python train.py --n_layer=20 --d_model=96 --n_head=3 --n_kv_head=1 --head_dim=32 --d_mlp=256 --vocab_size=1024 --activation="swiglu" --norm="rmsnorm" --norm_place="pre" --norm_eps=1e-06 --positions="rope" --rope_base=10000.0 --rope_fraction=1.0 --qk_norm=true --attn_scale=0.177 --bias="none" --tie_embeddings=false --parallel_block=false --init="uniform" --init_std_qkv=0.0344 --init_std_o=0.0 --init_std_up=0.0344 --init_std_down=0.0 --init_mimetic=0.5 --optimizer="soap_variant" --lr=0.00651 --beta1=0.95 --beta2=0.95 --weight_decay=0.061 --lr_head=0.00794 --warmup_steps=51 --schedule="wsd" --decay_fraction=0.387 --decay_shape="sqrt" --final_lr_fraction=0.05 --batch_tokens=[16384, 32768] --seq_len=1024 --doc_mask=true --z_loss=1e-05 --train_tokens=144000000 --steps=6092 --dataset="wikipedia_en"
Each number is 500 + 50 x the weight over the matrix's rms, rounded and kept within 0 to 999. Layers, rows and columns count from 0. Numbers have three digits each.

# gate: layer 15 MLP gate, 256x96, rms 0.304, rows 176-197, columns 0-95
# up: layer 15 MLP up, 256x96, rms 0.31, rows 176-196, columns 0-95
# down: layer 15 MLP down (transposed), 256x96, rms 0.304, rows 176-196, columns 0-95
gate176:535473416535523531499577544529449597598515508466479453500509464474451513420487547501477520584552569529570532448418501568444651454575414520500493569473565541474414514575420596416580528484482522510527439572528562480502535498499542560500488496535526559500490497485497520460472498504462528601
up176:507481497487516511432468576460574485579504501454507443477410418498450501507623478538467492478542551523504556436501498548456480494527474464487495493396495388490507459460515484492564455572503527402457438514547428565450457566476578457504581605499480514440500519531551491430509492500597450509
down176:506441434444503495537443524502493486496373520564498468523535502512461392558458515403503511494487522574554444485494498417511535568439485491490482460535527506484481547473590499437573488412570466527410510441430527493518525526471569536558525447513444532584443484538512433615482518401380549580
gate177:397559504523451503516541566472475535491500397557507483571401498513458479534541440493463472538414512509514540467552489490414455512579480514495473438551493517540516543510517471500530566413562495439540574499516454526480598491528577584519495555451478504535530555511550558518407469447541476466
up177:510480445534376625509480515567487481474493533511453369489470531461562468490588413409509503464576560564552519395563521430486510518559524474514531538538503492588480421553467530522488536476543492449567499561420499518510457479429493487453565524439401585539500493483492486493500518588433481515
down177:428522503578497562636471576486465458580465447568466448465531483485477522474653491535448459486587513490464532505515547522566479522499430519498520490509432508460458509384512460581450519580471612501470441431426434618461460460462517551555512552458496503592500572538515476534449429560451533494
gate178:644500498484432538494503543467469511491475420524449514443576529545439499479541583526432462530484544440415446454618493587510519585457475496571457533532485582541519525422502389509499520442482453497502537467524467499438507566463517527507533497538501504572451524454417574481420448487392555461
up178:365510496542578488508646460493511462535532460494398441491569439546428431505539493523507508574533434374415526570566556547402424520477470497484523447539473529530351551568507481584520519496581521507464514445476456440524476468421441528385434513459482464528466559528520559434480464463567617501
down178:508485559413549472583700475445550509486444478469577474634525488555444539507550543516478470460520473510357491417498435484518537481528513485496555528587475496439534559538514520574452527542525625486568466501561473514598454499505490578530478495509526570573459569463527646444456495542426571537
gate179:477470511539505562446465445388470437450499571585481570489477504516545525529628462510452410483484426547461440422581498520513558460487572564556482522451507428485533596412460559472518451409557568503496463542478484521481505492537386465479570584462553494459502450446380453494517590522441462473
up179:552514542498582469445468632543461514565528510580522598521472467524479481553531585487554425528413570524461496504482557469521457520531525509473608525500518606404529511487432558488518448445543560402499585556508486517458496488460487497473495560526522484531450521421558500401463474528473529517
down179:566484417471530606472465490530569411487462494491457514567507446529505537573520478497364461496548499460502567514496469521490602458481446533411479467558428489424535524491619453529533518441452500501527534513485522485555440511539505499489498598447614480561434476487458478446531487602510402444
gate180:508499531509507467627494487452509539479424429464459395500389466463432476537468486500451554481536479506592571470413522606451466488472549570547545510504481522541458482505488428505533582450481610558500513418541487433553586486470546527437522509543556536461546444551497569563471594467572466479
up180:472517572540530494555467441471577497511446452463487402511564529440490518585546406442496421564491536528557501512550465501522548469538481530507495545566559478572424389478493493500482478584480537526637553518447528461501449476471543414514472422524474463473496506533477490457554516458524500497
down180:500474481476474421506456546516501609481553519502517595526496452496542385486451547534520489473483537473492496500486488462477502440534516493495520573547481544542553547462542448462561424421475440498538376504545401557468413504530491461471527642471522461557528552442497577478416474529494451486
gate181:448402565532553485557562487566474457565521465464477527635443487511465457495494494456511484487518594560541475622490551434429457564479540572521574468464505496524504516543520467450523471436473452536465534488474444476524378442473514461571499535479511473488589491498465442473546553482450550477
up181:584497491489455407516408527598454458440503538488509513473487536419569500484529570513585497433501435494467473461552527552543506475488457522419495454612502563487550562400526533515542410477482560505595420484428542593519561531541454517488542500454549527533462480543528467381491478538497423426
down181:479597458482547522552556501482513462505519535639565475515519500569577580468509541573525509457520441489461433552522496488543522485580484471541491457583457529526582548420483512481498522486418564493533394486508503503537416607495508618524471514541490544386510527552535498540577516512472430538
gate182:526551436477604527488488518537466538535516517471517513597505486503448463537535516519516514457552514413509430491425505486408464513515588522515509528499539412509529522578557386483370456374487454521478492453490553439457481502508310568497526529406468562506543440482532498452515534510441511470
up182:526517541448489501551441498469436499524484523504415495512444481524526542467456444544491556594557461533405435527521568516504530513556474459484580348515531489484553434523515467466501431507431540432508494511517487517504485568470483558443566411460581493432556535477409495494510471482474546532
down182:461448467462506485502442529478471465522489504495465506444451418507554509548491518382470480512609448496583430503528494365556399502525410580548532611439423484468538486477564498478513459446558505497514507538554432486556535499486477502537572493530434495549566505495503450500506431514539566449
gate183:588490614473505462538420473526515498520535486460455505479480470525496505498447500507481429459495459484648596547538378557565449476522576570553492504478533545383555544520499429420480474452448364537479473576498518493500506500479410491495528557482538622489395479482505485417535625456557526439
up183:491519479518482552470574555565443417525463576499560526521504442443374511480466478455464507493511455447541569542405543521450384546464451519531579481464577522486486505535490489519442539450560559497481477526531431493483485476509566456470398366411494488444510497504518608431551540506505464482
down183:504382516543468452504392557482432592510486498558456549446530391450493522518518497548556520461403434519493453408450465471587515589527559465493502476607551421532474447476500511474476436518401505466460545473417479502573575553485557537489572557521531521508546490522455505546483456496490486551
gate184:564630461553498476453475540485489469504588465586470548553545526458508418489477534505470526487504566549448484592500395574555414436510626536550483539565478510552614454457513411395508510448492451482384537505520441495516562426532434512480484597567595475471523451452513490505621554465501488493
up184:529503497503535500492461551567480542573519531522498546620431508394564491506484479501567533495423511413471504461504579526342519483521491569545515553516505472446506531488437380516456516606487541448565485448574514531474515509445477466532540508518489473510582503465579521486556520529557470412
down184:452415455507530468508519444558531587506486500636505552471508536504534486446540515459463540506486503511507494508415541543459575463569574434538416456382528507526581456522408560384531582530497528590509459441565503530538446480442480543506610480569494522452613486500545529541573531474493482451
gate185:433552490475485500488529535500445543490577480542532498577467468511530407528528526562463502550539543578447581561539415495604398446528541584603505480454467509435520447433532486552395553568559506549439486541527504513518436525407536426525388488501514578537404611434463503451575472527435506519
up185:591498569494477450450445489522589467525529512530570523590504458486524459584570521424592508534548492535607512561457426454580544450566550532614500542452472530574525521525577573445509522478475495410488471597605513451507540508405573483483433512576527490446563538519457531520473385432503542422
down185:522508451483569434561508526496385519557517446570452501413577582507521447428454464491503483512545508498499421550467521517433538533488550475462523552522463430466573534468546487564649608439492608460499529543455605518486509524412539549474543344470488442427491533412468439456483509485517456498
gate186:516528435568469406508520405413545507438517513483418632560587548383493497511538539507512563611485505602507483534541448434435414506520521506538505540495477481547480513491477573499454575465473492455484495508438508364532577482435481531453603531434498522514513475437451559535437456404436562525
up186:532430510535487506515484482412471441591444495505457573574492456471560555553605495507473605492505557563451459429497518603461430494442458558518364486498429509499486465457476441461484394587486382505544509493520556500473522501530472566588478530481424474553497487513539492496503537556386580502
down186:407501438513513503477579575472396558519551553403537487531431501536466490504452503580452485454521479487585549518460564443475629485426492482416507520502484514482517474484539429536442476495425370481514472579494548591428516538429568525485453529551408395460495529489481576555489551438438535523
gate187:466510501486455533484507480519540484511569399512542545540519449559596584549471508545477543557494493608446451559535511484520518513499489587489582422534600522451442467485500425490545484542494488500564462391551431495573565506581503466456433503431523597558522499521431508577447431523493573529
up187:547496481619576531451512550433546477479525426482529426506406531452411471498523425591506476614618466513524569519465455483460508504521547494437515483485460512478469452482531443470582478492433482487532562482484458473500360511560529521511423557547482422412531453431495514480595492496477504486
down187:510458473520642518495542586494474487341558492484510449517640454588470497582548560536500588526563470523417556537513492443492538369517491485510509436484423524502535493505533466523498496480527444463522446563463433468554507452532515548574467424476447589562488524482469539558424450502518475523
gate188:573593401391559548490452496459454496596507544527477465451493443515548572483455652503520577487545529552562461505460446557421519545585560499507511490568491463414518597485533538460513502519497424516484501391395529621491522442560559491497452402457566491499495468472479483470632454539533502516
up188:480500506414464545598489556465424520500448361446529510441533496464431529512532483490500434525486508449514504547503447416537531408496446541469506559420546446583504423501479500422434542531483490494511466608584460524542527484433403481465509513566455470590507508531524512507468444464459533498
down188:536473455421507557488478509551524498536419460501484397574521463458439471516550570565472537478519486546474529642506553411496488489502441467494494447517483492518522487475570483550470543525463493483454476534566515550477588494468403521546458530572583508513500522531517561547456534500464495492
gate189:548480412528511484460531459473463466508492499572471421479520510463437530552489521486548569454611595541558422546470426449483457523517490571547501430582465464548509408486562466555511474460563538544558503518494573498462568557579503474499502462519449542480424422528470438525559397472493495498
up189:451517508436495508529419536504543503494555497387480488511433464550523543432491509553574537537512503591495571469498482454541519434513481515388423560523614438494461488472501454496498501530431529552535438524462581494486502365574494567486496476460545431494472537492514546477553529520512560557
down189:415561397421522446553458494444491452534532489509541488593472496450551499512477500526609532424425518556525484483555478422427460516460490522494544549500433585549507439487517543551479435483494441445521478470618450469489512562505442547466521482565506445445424457513414473576519501435484444466
gate190:511522538528593394510502432468578476434509565517502440605585471466445454484484497539422559542526588461432511538489539453520495584390529601432514474522460560490494486475542509459490482452437553537431571446430528570521525465498483518585496482497565543506466485529495567478465462542468598474
up190:584590439543488481517566436508358499495501539540485425559537490568467534465499579598479436486573597465509542455522492507427519544445445504426480454550483471526478531460466496549536453552456423461518608444514508495577500536477537491629504556495484473503550582445607531513559547530470476513
down190:557481550511483446402503469462598534402531452528507482609469619544497494462593462471554513486504573501468522467532526463509578550495483552496494514590404470458468536596506503621389527504484534541447533508493503549470510402446478465509402425473501584532477480599501542494460549618543541447
gate191:495406466475451508452464455451606544539526559507527467598429479519576555526608543497551413554463432450523375604514427528496463529497463475512510573489540506498447447441483490523504493443428502562473509563517594426555473511572546482410562572508502522544481438423542476508567523437511532420
up191:544462478499448527590553646454458525461548493513471490435478536610475495433477447522503495529452459550425518478488523507428428548478491519470496526525542473445535482592497491498480556418526602500520549549490520465481432440456488533560566379511427464521515587504378509432496451501477490577
down191:523432409464532484497495505516457573438461499493544548454560484484466492540488572511466507485619553555531485530459534594496481531593565494437503532505481484548464494437456457484475532491454479492481559558522613559488557540506558437520557553503513532445453452631503405472561475442579574549
gate192:512565377512494477521488463438521557536511431599483487507483486522428480539437444521512457494506543543492495456418529446430417534472616529551539439651539495443512424558563530622452510386496513511540522449529454494518520528522377464467526492466474514499454411546532508518447476520429539542
up192:467474476563487461553418482471535572563403425501446515520483508506421572487485429488520523503460548512453465529536491510416572506457548478527529474556553557571449620466470527576492487590476611461477523606533565554491581476500427456520561507412518416510515423580503523507482490506511457565
down192:479616495545512478479493546473478517497467494523478472538478448507555444526514498481468546469522482504498524437523548430477473414609468513525475459563578519554488450433542434589568477475553493547485497560490491508448578550466290582542548515471515508394499542566565479543542484444527495517
gate193:482406513483586444506567504468566503474461531557429436528588554456502565454466573470511446464456582465524495530478445587479421435515536521531586385486481564599458524531538601464501526452520576500392505511503555459505482476554470417531517528491453463584489498480477492496514495322495484468
up193:506456517506521558529443481462589533537550619544466520403472517555458477535497477588504514519598473500665565468520541479545477549472534593420571506439438558435450536534424616487521496502530507454443561496471625498537492538490476469479682514440408522512577528555596542477449446563438461486
down193:517507432472549454522446517449499508525399448634565524531571467513435388472486505341616422519519536399527476439451496543525517440478525576504562484398533542471477616396374424549581507485616511559535481525561491492421532452567495461431552545500462501429486513452423485523521514524443444503
gate194:537604494554530582398558502515515468474582398517533439563447465578620447474572503494525489460550529512547513506413378560476429442531525506452438529545562480485548460446539453449489437555484503539552490443518515496505432496389506432471536464398508546559633422494488528392576556552505498491
up194:481534463477546487463476477522468529463418476483531458582530537528473629471526486503511542516560479487476429581572560580557442518397539480489515484520549599485525515463423544539523464570553411571432533455444506431540435568543492511449455527466448459548441496476464558477531457473431524539
down194:497552563549488456432469387532501528461500565525530504463454512480538532531508475414510583462489408430530550482523459449421589542458516463480502519604532542473536531566565457552555438506435546580536496501492518531388472525512385554467499500506589573522446533510504491468517493527563561509
gate195:454482509474507517443490469517523577407583455501444477554534535422430506512477565480550446570471468440447428475532471551524389451531495530615479517499432447453437541444476507528507579449518572477446559527552486475497466409559348623521413516457517516554432488453418533529535538601453573443
up195:538539514599502440517470510534458464525451506528536476483434486509481433516487608538540483566493550510600493525431478445492483601532414479476438489527509565483438455515597553501476428523547494445496454579444542448509589569509545386599530505547583526474463435533476545513522600518491525502
down195:555571474497496464451458559505487504495498558502464503445488468458515589518523529472524463474548494482425491385507536533456495423559514492540566526532509487448539445341443547459490461504530498487406444587519426433468565479446491574427493557443477456648520419570477454553536477533527498458
gate196:503504492511472458468406417547458478582497352469514539509556435530604493521534478482459490478469576453476459528513472544444513530421555563452519566550453497580539556457500514541480492474467585588495569517512514503414564515457395516621439507571458515550456458437550535503439508396471505506
up196:584432488464511418524538484485519563454586458557548508493554549494396491440424497519530545489545443464551496448483542551500562489454501405388534513513531556609452395460479456466516520507399517544570492457490599537589474461542456510442561473507567453495467442499459479561458514454511560507
down196:462612476533528506466410463448477513562461497501520463479507397545512515509495511513509511475381518452485443504472521520505492650581536495558476478536502506408537441549505503562401519517540583510482421538487454454423487512506555495567524509492381450506523482548542453369626388525541531482
gate197:521496453526492456453570452518514584408482576548523468472527475611446457447604496491536453466456556456522575409476509404430530493530558484596436539483497471563506480517480503570457523449483582393527496480550575428502451576490482462504506450543482602540357543524488494448500529515499461441